Each number is 128 + 24 x the weight over the matrix's rms, rounded and kept within 0 to 255. Layers, rows and columns count from 0. Numbers have three digits each.

# up: layer 16 MLP up, 256x64, rms 0.191, rows 100-146, columns 0-63
# down: layer 16 MLP down (transposed), 256x64, rms 0.164, rows 100-145, columns 0-63
up100:107114194161133130144153122117101142171161126147120107118072135151114093113121100066112114118091091133163143098138151132102117109089128134077137096165124075136087112178134078132121099127097158
down100:114165125109120138072181151113126178124157165123156108132142106109193080122119096118151117092111117122112115168138185108137179120171141143134114095156125132101107113147117117153146097158135136
up101:084179157160158135109114080174157127126139103133137145149134135122112133103127157120138100093138154149175144130168145125152108145126106121128137138113123141118190180134061143104129085122103122
down101:127135094097074150156130088100130149138115099121136142123163126083096090168100161131120135148123099137114161122104149136086136139116085129103069131105131122103123127196138113158122137135140148
up102:138145094168109158114102124099104080144139144148159112102114139097175144102116140140136151159094101145093149104145126133108138160117126113120123110118152163135071121160132112165132166147105136
down102:138094142137134146119122087127143101086115109109200123138134144085160107148100127131120076117135130126139127176127116158146141132142126146182114150153126136118149130082108116174090135153142138
up103:110150109155157171172144115147137129135111106145113155140153109101108112108119120098154119118137158128152120077138140153095118126144120110099124113078136106151136153125111161135112075120119165
down103:133127128123105049127148152168131106091144164124162124115131150163192116140154133135158129172141116137143134128124150123125098094125122159104154124133124113124092104125145122107125179109116126
up104:106136126148149132138141114114110075121145129165092127091141127131130187149139092129103150137182117128147079113167139100108122123165108109099095118120147096131149114104111158155132166096145114
down104:132161096158164124125142129158125153096135125202178131146149165113139143102106106131122164134146168108121170124148092147116116146118110121148118137114112152129138085145088151120097098122123137
up105:106134143184176130099092103139167137147115131119096140114125120120170160173151121128115104129123114144155084101109140139119164159123146117112153113121129140108164094129117166078101114095104159
down105:129121189129160151114085109153112097142162097146142077129133137133084127148155174107093150120133125146169101120085163154101145132144117139094123139119123127138105144110139115129137151162133121
up106:087121135139119132169157113161159135125118127094148113166121116105119076105132140156151140104095162132123105093096124147153105138111131164121114088089106113129120117143066124105092168094062061
down106:160138106130107118110154136175173108111113136111151134085087101145124112141125162164124110107146131162137109121118077111148105085114131101125091091115148129076145181133173152119186122140116118
up107:151134134146125136203172127160143157111150129142147128123143145148132118148139137116142123119122156103108086123100149111141144119102123135089135085142136116146119134131133146128129138106146116
down107:130128137142136160137128174115163150116123123128141115123137145148108105127161151116097134107164115119109082112119105118118113149091066119163108125114115129101132122153121123131148105149157181
up108:115108101112084133135123121142146120129151121148103144134079084079145086149151137141155142157118121101102128083127138126117164127155146116128143142115109155132089148097099159110148150121108111
down108:136130142088091084144140165129108118135126161165182149138133121139107124111125121103146120135108133117152120125109119144133134138054140127144117152124135129136160099128163127146094189117123099
up109:092120126115150147156141127102147126100097138159097104116150101171120101115120129078105146121136146148061117146118114149142147140097132150178144124147127103136097146114101126099128169158135149
down109:117137140128096138141140101159090140128166108162134157180132158114100094142123123170135134103157118144148162110176151147141117136142129116094136135142145124092158076140106093104129112120136101
up110:107158148117124109139111125102143180165129099136144189091125096140136158113111122103123103087114134145161140125143134083159154114107129114096158139161124128159096132146092121133113141116094089
down110:147133125124110137111137102134123141131127117137164137094127108126157110117127104181130110127137105131162076073172097143151109153125102069122115085088125142167134132130139106143121159178096097
up111:127090106177178108080118120100107109118069107115129134117141115137125102131134167098113143138144167108099139137168135144096139098096118126098183132085101126115097151149116104131170135136147138
down111:133101136100132136113177104093122160119150166131093100101114138098126136133151138152103166130130112152121111119089109116162118125138128121111173156107140076091152145161151120145121179096106172
up112:097129128132132125122130105116141099126093092115148157118100091147100112144138144125093086156142135151097076125153131115159103159125147146105098150117149124096146119124115159163123141166143130
down112:102131134129129109125110229138122144125124138130113144111132133121117151141135115132145140138107132101123143145154078119101136150136152139097094165175105144140120108129156139202109102132127112
up113:136103138149168145099135096109154136148124128098118129149164134097120132101175151092106128125118114104148143096122120104148146118102147127137126116114134109110108129132158135150140134115135117
down113:149111119147099095124121113149121079126151132115150134134112152135112122133133157130107161151079141096127139125124149141122119111115106078116148116165106142114128145108114125115183166119108125
up114:053168156145154152152117113134121117113140113141102139151093077099097129118156098134136136116139139124154134126126139134116107123106112166092160148119156142133098082154111105107106114155161142
down114:099139125150112192187150139104115142109090132129140149081135171119111143150126128135142131139152108104103120161143105110134169104125152123115126120102112143135165070136113130120108129099119098
up115:175110115128113102115204108169164139123116148142151138116121121135121132155131148121092102167113155141129144147150144143119149106109095138152174136136096149111115149193111065151151087104119142
down115:151122098147136132107134124154110075129114097085124092131147146130167167109114079123146125125104132129154118171100102120135151093099122175081134133120122152149153091149174157154141107090139146
up116:135159152140143138152145124166095154155119138175073134130117111128146099096075133088126147118146091098113087134156123086121106142099122099151122157103097154096130155125107150121123095161109128
down116:126128180127115143142143103100119202143117134137113137108108160181178084109085133162139178101114105126101157138140092142137144127123101151098136165107156114100112144140146141089120141149138129
up117:116159158181120143142113105110141143146086124111114125169147107104146168118132137123107086135099139129105124152114129130140157088111145116154133123085147098122112128148148123144124105150094083
down117:125151119169114127121131144135095139145104142117123111069099142115149160123092129139118167110113139090112125147112144100117139132103148114158136134141146081143095108123105098053110148126117131
up118:109113145139132115108150098104118121091189081133141192105145138125122123146124158125132129148105134081135101117126139129125139109147129080102173107106081140103124115132071132136098096157149079
down118:128116092085154101105147133100112150104102140188123106137075127119117132160145196150127115119120105136129084110135129101159167139124150123138143139138147122162169148150077123092133111106155128
up119:135177121141139130110152114157141101175103188161086134120133116098103125140139101152093131145108098148137156162091140141153152135154157082091158147099085157165112131142128135126183133107151085
down119:068124185121135122140138096094160135115107109158128055128115117145147132127115122110119124089127146134123133120086157104116158136142120129139104053139112143129106104137146151048117163123099129
up120:150140141147108161150130114146121077135145122135123141161119140162132144153117188118097132124144133133133092159116139148123115129082189116147164154088121113144131190192116101145151118165154109
down120:133143111140113143121091141129116163130136106102122111127106091162104057132198084121124124113127049138137146130091145152154136121120157123102109124149164111151146140139129133168121100149117135
up121:135142181122137087124167094060146095101121168120099119127153101153121106127117113085113144142096133137088110127153140123084136161116145154167130121125114105088143195119160144123141088132152159
down121:160147126140143129169161098119104146131147142147133184127155123144142100116123120100097136063157151129173099120157139140149113127125127136119134115073174145105161173154141137094179122136106097
up122:112138161126107165175129124143086136157091105132165150112147091125134117154166169147160163097146104161115130146147143101106154141140139094146142129121145124145144163151141132094143144117130141
down122:107106132160186112112137128114135110150114171123133152135125147106102163096143115128157109139165137151122177115149092134137118134130100191121115089153110103110118100122130139168159117154115156
up123:108149100187152149138126094175153101133111126137123124133111163097123137152104156127100116148152145146091140144106135127116140125105089133187145106112083184110106136131140086170139124139112089
down123:178148133170155174104096153163149151128152088082115118099092155141131116109118143067132144100153107127145121128128113080169119122170120129126165150127121123123147136140150165120138117142097123
up124:099131144137172157134138101091134139140145139127090143170156087136088140151137130125105109169150167147173150078133131144134124149078141149138145143151153111076153111118127147141109152146174127
down124:118113136118155098127161126108127116157062154129127132130116126115084137103098150113128105095117123132112129111174166098148112138115090104128120092076105140141167129126105115127099174092090107
up125:102138092182161174158130105097165137128126167136137158158124154129134107153134105121123125110142161111101135135166127134131143116116123165160142121141127145146145156150125136169139102125097160
down125:097133101140140101148149156117115190139118132171107109092150149120113136133138113124140146110110071151135140115141125132154122142159134104112168149153098148152112105121088128156075110117112115
up126:119099111131106126098151113144144170181176137101093124081145141172133155148120144099106122189157071105100123110114137119124109138125124094151109155127120089139128103153108160147129120087132139
down126:102111119157104141148120153160160174108099148128130111114133121124148122114140096187156126151118170136140153133161079109105097120110112103176097140101159081146132083124108144126119132098117122
up127:154121143155134111110131124119162126137130087116092173130142122108158122131091099112096140130124129127125136103151123122123164142125106115109111113138127157127155157167112128131129173157109112
down127:123122132114137142109174111131094094134113123128124135131111139105140119088119127133108104116113139115164095149156148109130147119138145135145120123092116117186088171136116129108125159149109103
up128:068144140139134087119160108133111113095163111101157134132110132139121110145112144116081149121108104093137102168111124097074143153123154118138159147126097152121143154104131156127120112092127124
down128:139109127106159138106180104105121122156113135122149090147096132112120153129138114147144153157151117133131149119127171139116127118109088120139156132122132121124094158147171112050186133106131113
up129:106111121138195179126177101131093130136129135128114109140149089109121159129074173093098107101142106149149141159158132149149106138124143092141112115166124118083106139099136122149166120111116104
down129:156101131136137088118128154113158123160141105141129118123097161121094187109119184141158115157102103102112147151145113136174120162151152129121110095179100104116115136130127136092159137138137105
up130:144158137142138138137107116131125137101129118141156142122084100147139155143109177139134096159150148140169115133157120096146173090089111125107128098107131093147083178119136137110149125133094103
down130:144145135136094143146098088104123117134145132135095114079140130111139132159161117123096116128111116114127108142138182169110148129138120118124164154114153128188130169137134152106186115128108161
up131:122094130138155165140133121120132119133120099110147134151118069125146133166123102153139112114111080124131182070142120090136114159097147122166176099153150119165122105126118160085134101123150138
down131:084165163125124183075117180134105131122144133119156095148128115121108188097133143126133125169151094126162158121104080106151122116149121126129109113131160119134139118096158145145102145132150144
up132:138125113158112141111127125136082177110120132163072129108072102117131130117125117114143109125127129095082145158143117118156112117135133120180130100188171109138116119093148158114071129057145135
down132:148173150133111148158110156115074121167119135112124112164128121122160135136162097117127150101059145128133099176092123101129084103157142134125133157077153106132115124103124132136068140129167124
up133:149122123142128160144122125139119144152121182158112166173173118149181097132107134151150110133135129146149140128146132126111122120080144125141154133154187130132178130120128146100156119125162120
down133:103079142138111113134153127082112091149117119152148165169148163137131135123118166124173134142130126125146129118107118119148144093094122119128140121120057122125163134077157124167110119109139147
up134:160131200132139107131114103132123128139144114087088142157123141111101131176145142133125147155131184132132138145136111102104150120143089131125115149094165145124147145138121166103171146074163145
down134:158102138138124136117135116123166114196106148183164114121116114092136092122145152118134122128131151125127088132148143173107152116162128151132122067131113131144123147154138147167149155171108145
up135:136135134121100127123152107128098137139161161123128120165150118174119165133125121114104132138150143092115099108140143169133156148045123129127142177142134160167152084147151149121089128117145115
down135:098112161170101103119145134113123152113144112153116131145166172118154125113156091104108107118188103090101119150172162091117097101097151132130132167128133143135144124129142115125126123125163173
up136:159156135146098151117129116155086147108145110135128145122121124135122061144132129123094101123091133100102108078078131094112135160118111104140102157068090153146166151088099132125127118142153130
down136:166085114112097115129130112113129158138166133115124128136100134159044188142116111130119168135111125121145138103083137173164141130103117089150096149168128133119152128114156171074129145145116115
up137:121129161128148163150148114150128165097121143117158134125102128112135108133152121114130165115113118115106105146088150149135152186127101091151110153177097146134110093163082116126086169125090126
down137:128182116111121159152121129127129096156128116112094164113147123121080161160126154119128110142133127138107125117164138130158115110105138137116142179100090165169125135124180130140134118181161145
up138:089146141107101076119154116169159139076127117126115120148098089108158117112142145099157131089085138113158159110166118089174140134103162139149133170106080113099173130099100130121131161106126114
down138:099135126102134154081120111141175111134151158127135147148176086118064109121174096142157137111143120144112183162123095141130099153121158118118091151166128125114095149108122155142106156083127123
up139:109149083153124129155173128139113118148103136159112110159095088096153142111125154141158104153099141142146160118144121129113083160065167121107096138121116139126139102085155161116090142099097107
down139:085126120106132122104159067128118102153133170116154126100122141127159119095166153125128099096165084122149119140169099098145143109132163138149171088164143145140130091133116135113110128111110120
up140:110143084148112095177136134161113144140140108156124161142170128075123145141127133114139156146180107143147159141166129116089126108095148100142101173113100139122118115125127147137122171124114115
down140:162163115142120131140083101159177124135085128117108126133101086066149090097087130110141166119185124125098118119100147159088144147117113145136108131139143112143134124131138140140104130131134156
up141:118152149118126120124103090136140123125176086181135169124099106153127128119142102090147185118109146115128121134115136152131124152126149130102128138127150131145084110114130113121150122093095073
down141:137121112118142142121131129165112155098169091143111154090136127133122147166137111132158145119141166138109121093135126197117150113122164150144136137187117125133113176100141096139136117093140148
up142:147109126166151136115157106138164102099119138128110119120123141114095166129117161100125109116099166166124116137183153139105145123111167135128092174169112099082118155138125152150139125117160102
down142:100115134144141139140117151154132162133079133091139166149135101155083152125116122134137134150120130125094112141094119168122199119117133092079142157115144132162116116125153135154119151160111148
up143:117128153137147146126155096166120072136177090119099154139108148104148165118124150127133104140152122122102113078150143105132143170106127137127125097128136115120153166134128106133102113129085129
down143:116088110119105161131138126118100140115125068170138146145162127107112140109107142131097139136110124127108139135116183100126142164125138125136118120099141086129120168129163096172164153155147091
up144:169154106115103105124150087097131065196108135120134164104140108159118112142126147136113141133100112125144175122138133145122152124157084131153161097149090127141133177178120137108138170106167141
down144:085104102137087079123140125130136101100111114099115110100096131102147172143141124112119102150134106158119120142111119106105139121105147117134104120155127088169183100115114131127168182150141157
up145:115127124175193110120162111185093149149129135117125169153097133149122162131141137105153109130110113133134101125115150108105180108185140152170075127144133127086099114111160161114125135127134134
down145:130112146124088116114130119115105126114103119059113134120135130079098132155156120106097133161137136158144140093127143106136092145104181106142111151152088113149125142183155111139106155135148174
up146:134121114152153146141109102112166111100111142149140154145117127155117128163142110144114143127150153069139137089144119181187099132142101111156170137125161093164111120121141149141135147139129136